Each number is 128 + 32 x the weight over its row's rms, rounded and kept within 0 to 255. Layers, rows and columns count from 0. Numbers have three digits each. The size before them is the row's rms in percent of the matrix's.

# v: layer 4 attention value, 512x512, rms 0.0258, rows 166-191, columns 64-127
# o: layer 4 attention output (transposed), 512x512, rms 0.0321, rows 166-191, columns 64-127
# q: layer 4 attention query, 512x512, rms 0.0258, rows 192-212, columns 64-127
# k: layer 4 attention key, 512x512, rms 0.0258, rows 192-211, columns 64-127
v166 098:137161135121072192156131146145155183058096125193175147159099139132160106108175115132136157169155093072131167138121102152112086103103074107103151145185126158137103150099137144124147153101116154
o166 106:121090124135116106114144062125091096135124110129117164101117106130075179127147167086046096155129161086175093146143137123090170070125109128108146134111135076109136193122092108147041145137093091
v167 105:164116080141083134121245138105126101134131114177165112153150129137132149169132090136189090122087155136137085065154100151097077111085131112084160083087168135168124168077121160145211150206138126
o167 109:030122162114179117108073103138111180183166092104151100127124134146170127133155119118134113108117139122115098176123118120111087120131114104185125179170145140183160152113074088125090058124108152
v168 103:148157145109119124153097139126094123115128151118122140160144091179172149125111148125109112144097108090062134115148116090142138140132105093110145136173136133137111120137174000127187155104109124
o168 107:073085125135108126163149113166099106167117132183079208151128115109105172107147103117123117175089170144143167140082115132156169153107107074125142129139095149103130151107129142133089079102059074
v169 100:107173110135173130137083177175164152118147109189137135095092106172154136114048127112121088108158124155136159107152130131109147128199137127165150096100142094050095126145146125186176137082102128
o169 104:136039195110105116120075120169120141151093145142124146112103108110136142108131182109096152136145152157109075176089178125158130189208155119063146149146068110089102124143123121099120128162136151
v170 102:129111094178144124124115116162118080153094143105083114068123152096142129106232153102144084093079134095159160134064139124134174140119148110139114150114175082135109147146111131104105142123104099
o170 108:117145130123111127168112133089118202109122128121107177146130107157109151151104095129149160107115135079126162198102121136117143109128111162159117097119075125101159146126081130212150125131143186
v171 101:213082122135156113156107137143061139150104140091119130170116096112135170110157061114151191119143163109116125184129128175054165179103126164120113114087076121122096142130094134143089117074161146
o171 109:156061103141154113124108165088146149158095130124093151154185146125166128149170125143123116135083143106128096148098141110161172108064114087164133104100147133097144144125145141092089048166097117
v172 096:161102119057161130166080144135105101119164073062109134109120099069100156117155173169120148157110079086136131074149085127102159096111111133085116148142133142104154104099140100130117130115165153
o172 105:124072163126111092137112089120188102099127164180064105178135114149146093097127118059159089115114197177097044078134086158125166119113107147182148105102131129142154078119165141112192137141127071
v173 104:165144154171197154152097115113121145101145157115135165161127124131135074101083148173134178093093098097130147196119128101202103118141224126141075139108138118133138123108145083131171151137130105
o173 110:099122105152126146092093139082131165113105051189121151064140146085158178155104116168107159103165165138080099144176103106118119149121122126145169105122134106139188090094143145143082111119092156
v174 098:143055127131125131129101092143130056111159139153121157101159146104183134115127157134148129172137130191142146130086181153112164096127205031120120125148174065172109118097056181117159131096132151
o174 106:132164093116152086135156168082115144100152156083135134137134127111110111129156154155084124211158111101148152154145091148153118147155136156142145150132122130082125110082189142096129100131135133
v175 100:156159184124131134152101086210182102157118129181076150075091152101187088159100132058145135152127102125122221159096221110107194189116164135120113119109087062086138144093118116122146136086173095
o175 108:099170128173122160146154127089066149111122113109144159154155045085167064145157186083078074131138124061143111178115112104110064129118095141132095160149099121112132058144103159104118145064103131
v176 105:151136141133103110153170123114162098129140138108153163085125160157066132157169156144123157095132160133135096104124106103171112171129089128105120127133164080147119181154126103097146213087159109
o176 112:109095088190119115116156192185109122167106111069107138117094122116101062110149138167161121171118173123164127135159123143174138151136141166072128126125145168103093053136180118162148183106051192
v177 108:117133132091148179181050151161146118137140091169139066166141131123105081124091116121146124171088073152124130137082112201117124110127155144146156140120068129143109118105181156139125137122154161
o177 114:149165116088143114084148135126135147147169092075139119122116118130122154173091124147057179134091170120171220097111151138128122109154164140073141158159130098137176157174098173091134142140120173
v178 097:167135106122102098094119177121115150078126199068086168143142089091144117085219146141110109167118068160147095208170117111143166113114114156097119088147138177124162149102218112136148087105136189
o178 104:105179139142126140148096153078152149204133122148110151074117111137089155160136089122114125135165129146097101115136161072128140104119163084163087152162149133187176055151183114187121155173118152
v179 102:146143157086126151171077173071134153132157123128152139126117179163160130123098140126186102127145083179145145130039162098181121158141081144093144113128103134073161100159095156139087114152108135
o179 108:173095074128103151144132095172144155097161180098122093110132122175092109139111190155151117137235203174090178142079138135151131117107099136155109166122185096075103157095142082115100163135135155
v180 098:111119159130099112111185136132156151137144079172116159192115115138083124148163142068174126111112172081073123095122205166116086151201136096161126138083139154123122096161115176106135123103121137
o180 107:143140160148142106126119093159088085171088142084110098121116161118147092203078146183130136143161084147111104125092127139086140146182014153114156134130068142151163076088086133159165129152112152
v181 100:159104132120111067138151145147089149082098126204165160153078121116164177084021156124166128182118122119148138125165113157115129089054137203174147111124043080134156132146104114122075090094149168
o181 106:102118098114145126104120126158146101214146143131139100091110112129183134134126122103082153141167079127119052082146155091143123132093107094135118119102162114086108147147149088108147135147103144
v182 100:181114104134083180101063114108148170164184163113108149149162077105172096160108136109138147099066150092081107109094172140096132122073099166118088111174113112129080132167097110125178100065148092
o182 105:106136162105171111112107114122125132157102084133137126135111107123081118097133114070188149105154190145106182068069145086117108130146122056053105134150080163117115115125147161120082146131097173
v183 095:139137133134162189119134133156068109083105057095214079088179167095166104073135136155142151155103161151099175104214039115166089123166130124174089074154153121129167110157152106134171163147129124
o183 103:108076125137097103120165088096173115102126119109145098168124132150178135138106081178100133171080126167173100131090130115099155073157190087106176116123092098128122117102173086152125138179139102
v184 104:117215152141130102115107146122140164120226132184105101122143154137128120111136162109133112174098097124138150199098195209148115027114164147142148103145086107188166140105114192142117124102145106
o184 108:165132131108049079122098101161082172068127136133170199102169084153126160176127082135141122151134112122104104133118168092097129108091125126102138148166123144125143097122175140087174192153091092
v185 098:145146112081161100171138131135109108122100150156150128113124086144137137149057131188090142094155107104141122116116047152067076068128133120135122109084216100089161120089117147050120145140101127
o185 107:143133142111135108080170142114163077170086128103112129123205109104097105118124171090124217131150099142158110147124122144184129131084195138146108082112097137162155129148111097102179068139124064
v186 101:104135095147120135121114117151136117114192195135141103090086119145085158166226060143114186109089090161084132096099119196129189214127145146131166118111133100174125138162134162144084148152104124
o186 107:150087152095110121141153172184136141155164145165124156132102159135120110116086099103128093146102148115111110196085095146142140227199160091109092083091109155166086100097103105166133129132163088
v187 100:134140133155144075098148178159101155118119085088143147119200085173148153116118153136137127126129139126100126082101103147151106084211153103140135126157154128125165116103144090161193103200110104
o187 104:187109117118098162172086149153134085173118152139095114071106126162121105101096101147075119147108124079155105085128146143127062081176118078142127141157150180078117144094161144120155147117138086
v188 099:064134139146089075142109153084121084164086127178136099019133172161117120125175141103121178159216136194236126152152108093120124125046124144062146105143086171132140125157110149066121130139111125
o188 108:100126118147174136197185111071152116078130140076147155189137156120141131125112128118122158081136108130127116083188171155160130098132127068109140137143144103177094174172161168103144124073144134
v189 102:118121141125133154095103158103123144113139107135135139124050099129148101105037145133100105068110097166157172134156127151095157154112096084089128144138083084148132144079049153144122138135094170
o189 107:113159065106124157141089175123150135136108183173147193123129092095103128105125089145142102140134152159146156035208126108134133143187142097146104100144080148145134088164188091134142139140134114
v190 101:074113141188121184114171119122121161110108198110095174174121102108189143118115110186138147139086141139069118188114130169170139136133114141126096148116087156166136170130135181096159131148148062
o190 109:198119162090118134163138065098104153091165125127135135118122157107093189085086109154111156155111124112168117119125161128162153144159111103094098089119136178151149129178137111172106168054128091
v191 101:150089116136133124167110193165084114164145110122202109126146128178071076131162125155100156116170149138111113136125097073058104146087182139118158131127109100124176133134094159151144173112143115
o191 105:093167094140169158158096094111123119060138181144131147082127129140101158084128158121153170124064161159141162103160189138114101103150142118114144118151160146184138104085099087153128148105121076
q192 096:113162128161099121142134097155142107082120104151149133091134160140107190181194164067118112122128113132072121133104168138137091098141134135122095130137057181177161127150121196194102095061181119
k192 078:124120163124220093117171162065158154125132116091134146143121117132173117072125098129140167138154116133170143120151105103139127132154117122103169141115111152111140106120100086140169128140094159
q193 082:176165136123153110142107166117111149112097166151119109108146181139161160112094106137130148124160088081170112131190137123153117109082154116117125140106136149136198099157139123197100112113175149
k193 096:101132194091116132141213191095154118113092116150142143123132096152107124069147135119126131161122140168106096147117124087111128123144100141124125201152125117167124169107161122129119136123098127
q194 092:170140093077127162132125104125100159110147184154131078105128151115185112115100106094131114072094164131177124078114063104094142127144075159096161141142113118019162168097148106074158142135082164
k194 083:112139047127137053124147144127134148157131138161104127129069131117141100147114155184131134168153099143096124120086125157191165119087129106170110118119104123140140176128150133190085139143198120
q195 083:116146079084112142137179169069144111128100131121137193114119113131113146153094128144107127136125114103121143162160179177143144163093116105143074128131128098176172120130140126167110097196157082
k195 080:145138203103123117106117117176152126118143068160093117106074153148163134106137156122128126067140119135118128159139153121161090095158098174125205111099101095166161134163129123116121138161104124
q196 095:092168107137146161149130177128078104132118196095131173136146106134132088098115108151109109108111158109198154111139132151132168163119123139137098153150114095060145210083165119098163116173102150
k196 085:139138190127084103097117151144150110167147125125164087152108136158157137146138103056138107113127115124158145109076118151138150115188129149123096142094127131167107113132159061144080125147152131
q197 090:099076101120091132109112157112154116098114083128147141137181129147147116152123131136111142159117081047133131178123111098112129154156143103118096108159135098164146141087171128104157186179205082
k197 083:162147231140119121156119125128193110112113168166181180138101134114162120120099164133109129138102111123144077115135164179173073152188076171072078120136065089192096102167145091089038082113134134
q198 088:140104127096132121192127119130144148167103105122144092189085122141123160150128146120143147149096121178087121145135076101103113122118127142125134125135136132231058080139119132087164180097123170
k198 080:118139067112058115101123121121131116064120085154151078138118076128155124143111134090118154099130128116106100121143131132081146163123127119087130142178165174188113155116099113208086149144111142
q199 090:121163031158070166093081117170088185116130096161151152138138172139168118111147134135114097161114107120168132155152148093144153104090115129115083177091134175075129118079127128151110166159162145
k199 084:145062090137196090115185159086142152101106176170094107096143027084120149110133134130120138140120166177106128081126158118157153104181124128122098152178183120132122156145111125179082131126149097
q200 092:097153114125113145112118173102111096107145081115102169184128089065160096119100174109160181100105150057072116126111167137147193138101110129184157145104121104104167126082130139157126144142122091
k200 083:202122166143111150148165187141050142127152111140173111112117102142131116138143120132088128084082111119092060128176115046125166107125168106127106148111099070178177132166137132179114112121117113
q201 089:118104168140195126121134145145129118111193157055115145120186117082147148134139083163098129120157095103168169122128155094077132130134193069142087124121107115126111159121126152122099140142098111
k201 083:165122132121156148114148121113121145102148156083122204138141204134147125112172144167089094090130126127129173136099143150198134101126185139154130165118157120072144121147161080150116086084133067
q202 091:117089159094119096186152138130139132096122150113098124143082106096115124126146089151149109092087151082111171155172074158112118117156099166132145102127147119173183105142154108126101092133119092
k202 090:161169170161036154080132125101116069096139089135097147134147149136166076148111147156074164151118091064154091114058148110143125150072099146114158167088120132152134137106084087177134100087132157
q203 090:197113079131117106088132152115072196186167170192120099161141215153116168128149152101076123221087105135136109102101131163164166091083110168070119149126072090096136130118099152108142152083106133
k203 089:114128167117089099137137083145126126186086146187146139098109153154101080086136149152136145130113107141134223135189128098092102192141064105144122114166097145131099107169139104086201182156120161
q204 095:127120080138142135141134119173061090098111101156104074126102042094105091120110092150123152074160110100175142151136097123112150145103144076124119109094100097159141126077184108173060148152122129
k204 086:189172160137079185138123158055107135168132099161115119121151201187131143132137154128091097160157108134131106094142165116149113077103118156125120159080134131092159127137052117153156124072117128
q205 106:118119110109108141135139094092158209180104144195135166162114075103145170138158117162141151169134102075152065151129058174065170155122119110113118128131179124133099087140173095083130117136108150
k205 110:127107095137133081128147118119091109104163131125143091157096160133104151132133091154151074152117147125150139157113095107123151165131135106124132119133154075134134120135098121122184122149117092
q206 102:131117184133127171124116167153074099097170111077107124102135128117101080135126094111110156100122132109213109125084142091115145142088138126101171100132159100052173162078116095143099125165145087
k206 099:157127159160091111117114078123098193109152165137116086111102121150134151146151126120116142102143098156161113108146162200107130135158172161105120156079131121147074146160105084149141176118083101
q207 092:162096139143142174101133167157123110103126076064146113091103081165203130100140141114136121123098134121102116142113129188152160133131166142089151148136129175143139126122113096126146121133131116
k207 085:133118142145146103118120146111162116155145165099158143127144113102071146111137095103139113154115107129195148179134134116109105074139145158138088127085107062159125182185162124137104097173103120
q208 101:153084128121095168129176134121165141140116130131134148068098147165154139087140120141119156124172168119128130114136110132092183142113087119093146074147094104175148135171109140176154153118141174
k208 147:142159126150099139106130124155164178157072146123149133126129123111116192145111138106123119140177131083114144183155082142089208120153140114085153172138139106119130136158155132094130140087118076
q209 094:151131142145152135115135083163074096030123115084109099082159168142159121135106123105089096125135146174108150089136138124125100168115123097142108111122148096134107153133111170164117151087176129
k209 081:168159100141167140080112135120142161194139152117138128112074188113112177112152149163114111090162137144147109141175102130111107144146195135169094143134126114172149116149075116144103173112079150
q210 088:168120131130064094099113145175113133142123060153113153183078067125164159179129128168144110137095138163087081112102099166163137163103102127158143122094144161145140099125079173152196103118143138
k210 079:145097159135079105167110104099130132127188151157124068121194074128143114146114129079105135126149070173189159175156155157118088084129123097122113160170098142074112156123159186135110151144150118
q211 100:133082183118100122110119101098118127155173113108136200130173146128167141115107136144031123134144145103160141083106116141149129171091085070125125139144158074098142175088147170153093162110213138
k211 087:176116103143131109137172077162103104116174154124109156159167103163183162180098127161114103098151092075192139125167157083131097157165171097145097160150057095086047147143117129108145179105126033
q212 102:135090136122162045153092127133161150106141100108119111106213157135109112165086139157117102141161090138120159059121120104138109125104105115097113157120159158119081128156123147091128168106122129